{
  "n_layer": 23,
  "d_model": 256,
  "n_head": 2,
  "n_kv_head": 2,
  "head_dim": 128,
  "d_mlp": 704,
  "vocab_size": 8192,
  "activation": "swiglu",
  "norm": "rmsnorm",
  "norm_place": "pre",
  "norm_eps": 1e-05,
  "positions": "rope",
  "rope_base": 10000.0,
  "rope_fraction": 1.0,
  "qk_norm": false,
  "attn_scale": 0.0884,
  "bias": "none",
  "tie_embeddings": false,
  "parallel_block": false,
  "init": "normal",
  "init_std_qkv": 0.0159,
  "init_std_o": 0.00234,
  "init_std_up": 0.0159,
  "init_std_down": 0.00141,
  "optimizer": "muon",
  "lr": 0.00901,
  "lr_mult_down": 2.0,
  "beta1": 0.95,
  "lr_head": 0.00694,
  "warmup_steps": 200,
  "schedule": "wsd",
  "decay_fraction": 0.916,
  "decay_shape": "pow",
  "final_lr_fraction": 0.02,
  "batch_tokens": 65536,
  "seq_len": 1024,
  "doc_mask": true,
  "train_tokens": 483700000,
  "steps": 7381,
  "dataset": "wikipedia_en"
}
Each number is 128 + 24 x the weight over its row's rms, rounded and kept within 0 to 255. Layers, rows and columns count from 0. Numbers have three digits each. The size before them is the row's rms in percent of the matrix's.

# layer 8 MLP gate, 704x256, rms 0.146, rows 109-123, columns 64-127
083:128123157118137094134140112124118115083140075110137097105105139153126144197116127141112132124128123189143148140162104118109141149144108092119138115120182114072146124151124157089118137102126194
120:133140175149147145104125192136145095091111092120137129105166125091112156148099118101165128158094152103105154103124121166157135097158142115116124104158140149085104092132106142095162167086103125
089:123141164128153120131144144073151133085164107158121136127115101124111111128126107161154134097125148137111111120134113165139160140130137119131131168144146138137104155127167127091112083129124108
076:150121123120141115119162125131127110152125163123112095136172118129123136152152129114149140158107133081109149134165082098128137159122148086150116089132096176167136136120125105123134114103100103
112:089122133132114114138153158131176104123100109124177115129162156096132110120136156130094113129153106150115089121103099130128122133106117109131085105105099141116147108150160137114129096121110136
108:085088156129092157118095123069111108157170149125134126110162127145125132157099099068129188126145116138165131123088132134155144137102122127125150125144153134124152095125130166119084078115109136
110:105133106155154122152138118126131114111120119129169091125147114106123134150164133132133153097152106095151096129139129128155087133124101079133163117104143100106120094135141120133093145166166117
107:134119110142137127183150123141146145144143127177191152115137109124168104126155149133107145100138148122128094166156121070168136096096116136097099103122099143144170167157133108086128137128092139
109:113154075114165121152139136181113127110122144138130130158168132089124151123147102130134119160089146118094149098154125143141163122144140150125166129147110138145136114129106108118159081128141136
082:138149158120142154130161120105131110121102163159105088105119140107112129069132127123101125139128109112123100131140118164097146090145143130120149089104129102171109153126103133101160106121135093
102:119151114097110202128109117142123095124095129085109136115089099147104091116149140106106103128082142087148097145115101141136150127108135099148124135144096114142093129136164147115140084161118134
117:130139095139133065129118154165168158131167135083113180153149153107136090144117134171120135175133140131069135120121141116088161098096071096127145143134103090141159131102142139103121151120114096
115:091150114141110108130146164121170159145140142134114158150154154176098146155132160159155084136114108133160163182139126125153107124111132121097111133130133111144103115117171165137133104155120130
112:144144145136147127153143103123161122138120136112154152086107159116135107161105120146139082171103130126111116130136105098176130104147130146101126109134120135099150165132100118125084132118104129
108:103118109120123154109132103129154162092128076133112167068132104103126126130085148109125134100139126097145141178129124143157095120132169140093119084106095143165118096157150126154098164134120126
# layer 8 MLP up, 704x256, rms 0.136, rows 109-122, columns 64-127
079:106146121119094149109160158124098152115128058131100170128136132128154175165113131128100164136158117149117132147125114098111129144151153101121126114130129103068117134151105148070142129130107141
120:166155173152126142121122106140179124142093141116135134134130141108111132098113123150145157184138150066104125132119118110121171134158105122080123105172144114121156056087180129120140097109110119
087:115119093115096140124112149118109111093117169099094095110127180115158143123088139085136127170111125148147148126108169143122136131109124143122131116152109092114169128127126148125163136143119143
079:137142096146117158125149108114138142144142093116114142120113124138075132092149112105158176107111166145132143129087080137075138137148115148092139160129098118114140115145115122146119141139150150
103:143118102163129124138118131140107092133142102146147145151134108108092102167095132133123137139152091140110121119097146146056123137123122150146104149121132109129088130123108125129148148151153108
100:156140102089127154107120137107132106146162093151144129141137106091103134108106126101148121154119208116082131120158099124126113125134115104159113148105063097138142114123111152148115147136150148
123:105131120138160110118157099107117139104111124103159143121113143115126166098092123095089177127146158158126103091140091148145100130150122094135143112147073118148137097133114119118101130123114120
102:072124135142088122105117134099145145138115123108116168158151167097175129142165111119144136136134124109118135146154167090174131114119190077121133142134147146106142091127080109115109089138103109
113:119062091122103164135135108118104128124135136151127097145150143118140129102133142121127155139113130108107099120131131105150154131078116122172115092133131166132141083144095098128133093148141107
081:127200128133152126120106122113144115147105149172104095129124105108110129115140170137114127127122104081113118142120126144119125125131148119133139104136118092158104134124114105105156110159123125
101:113142189111168064130127158126147125135152090149154125173133079155171136092123122117143118110129130109144143103130145144120119192193117125115107104115147132116149155130090129141108139130123145
114:144105119121104133144093144097107112137130123163121175084142138153103085109116157154150140113132138114161065162146155131162146110107116095106115133145112159153150104155147125127109119137127149
113:103095183148114108153109140181078148125106165096147139141149115136171137092120165141119164134080117120124109117155104144131133148137169140153160128106125136129127118115155099133137149106176126
129:131113125147129155141109130158144116158125116124138149144075184107130092077154131131131123158116097162100146135106128092126108121140097154143132138153102092129141140158118126146079091137122151
# layer 8 MLP down (transposed), 704x256, rms 0.0941, rows 109-122, columns 64-127
092:126144134136124109117161136146147128124159159133105115134089138092164151128111105146134118141152143125061114153114155103150135134143120145143104150091156105181124142103119090173122137149135109
120:155150123122120144183133119129143096106138150094103111150145125096142140148116116092144089186122106084142131151154139143135123173126090127124159109139113134133164116135129116139109130112148127
099:083106110169127132109133131108075084167098110116168146088160109105147109090123088121102193097150139155128106095110139159145155166157137130102100093124091095122128118120154111094087148099124125
080:136149140153118121114188148153119098084108139139105077178120127167184130142151136128119149162142114104096144139103153112159139128140163090099130110158162120120147110148130122154118110129140118
105:127160124143140160169129161146148150103104111165073150160073084126140133142132156120113157137077109128127154143115155137159127104158066136123158110104130104159129128096071130138113134141149092
104:119159099093113136107134151135124113159131146126175149104208112139143100145109120124137110181137193133162114144133144143148140148141115146135164136129147139146133147124215144133114155169104163
115:139148086138105167109107133110134152100069136132164147149119152167096102120187099113146136147101160139167118123122102144158144130123137097144111124143153112109112113120122140120130122085114132
108:117114158105100078154162138151123115137128165139131142103167118081132095167131098152158122110122112152102127132136163089138089124142098118151100108179103088173168128153092136144114122122127118
111:094127107126106119164139152105185149097140117135117156138129155163089106114096090118137135117134174097073140129147112090142141156117119184143157149148162123135125116080071151155156111140124172
090:169146134095137100122148144100148096137134124147097100116178192100101130120156131148157138149159170136149144071123148161133174131135140139119105154126102109136112120111124169139112152131125102
099:150159105171098154156156137134076132103142112108150131071129191120123135111127134135113115133173141163135103147136132121115120116123135173138124144114063086154129084150132147146108124133133146
108:128063146107144126112150152114118124145097149133140093131133061109110182107126127126119140136148134124092163096153130142158152121070142119119156069104124102079124117135143097123121150178133150
109:112127109115117128138142138104106165112102129144119125148119139115153152129137179136155101105157132131148152125113139162129111119104118159136131111180128117114128144122145167168171122123096148
136:115149111115111172142111147169132109137146104130133155127092178085124125122138127135130132157112110137127129119145109099130099111111153151142133117155113121121144116127122120143053131121131141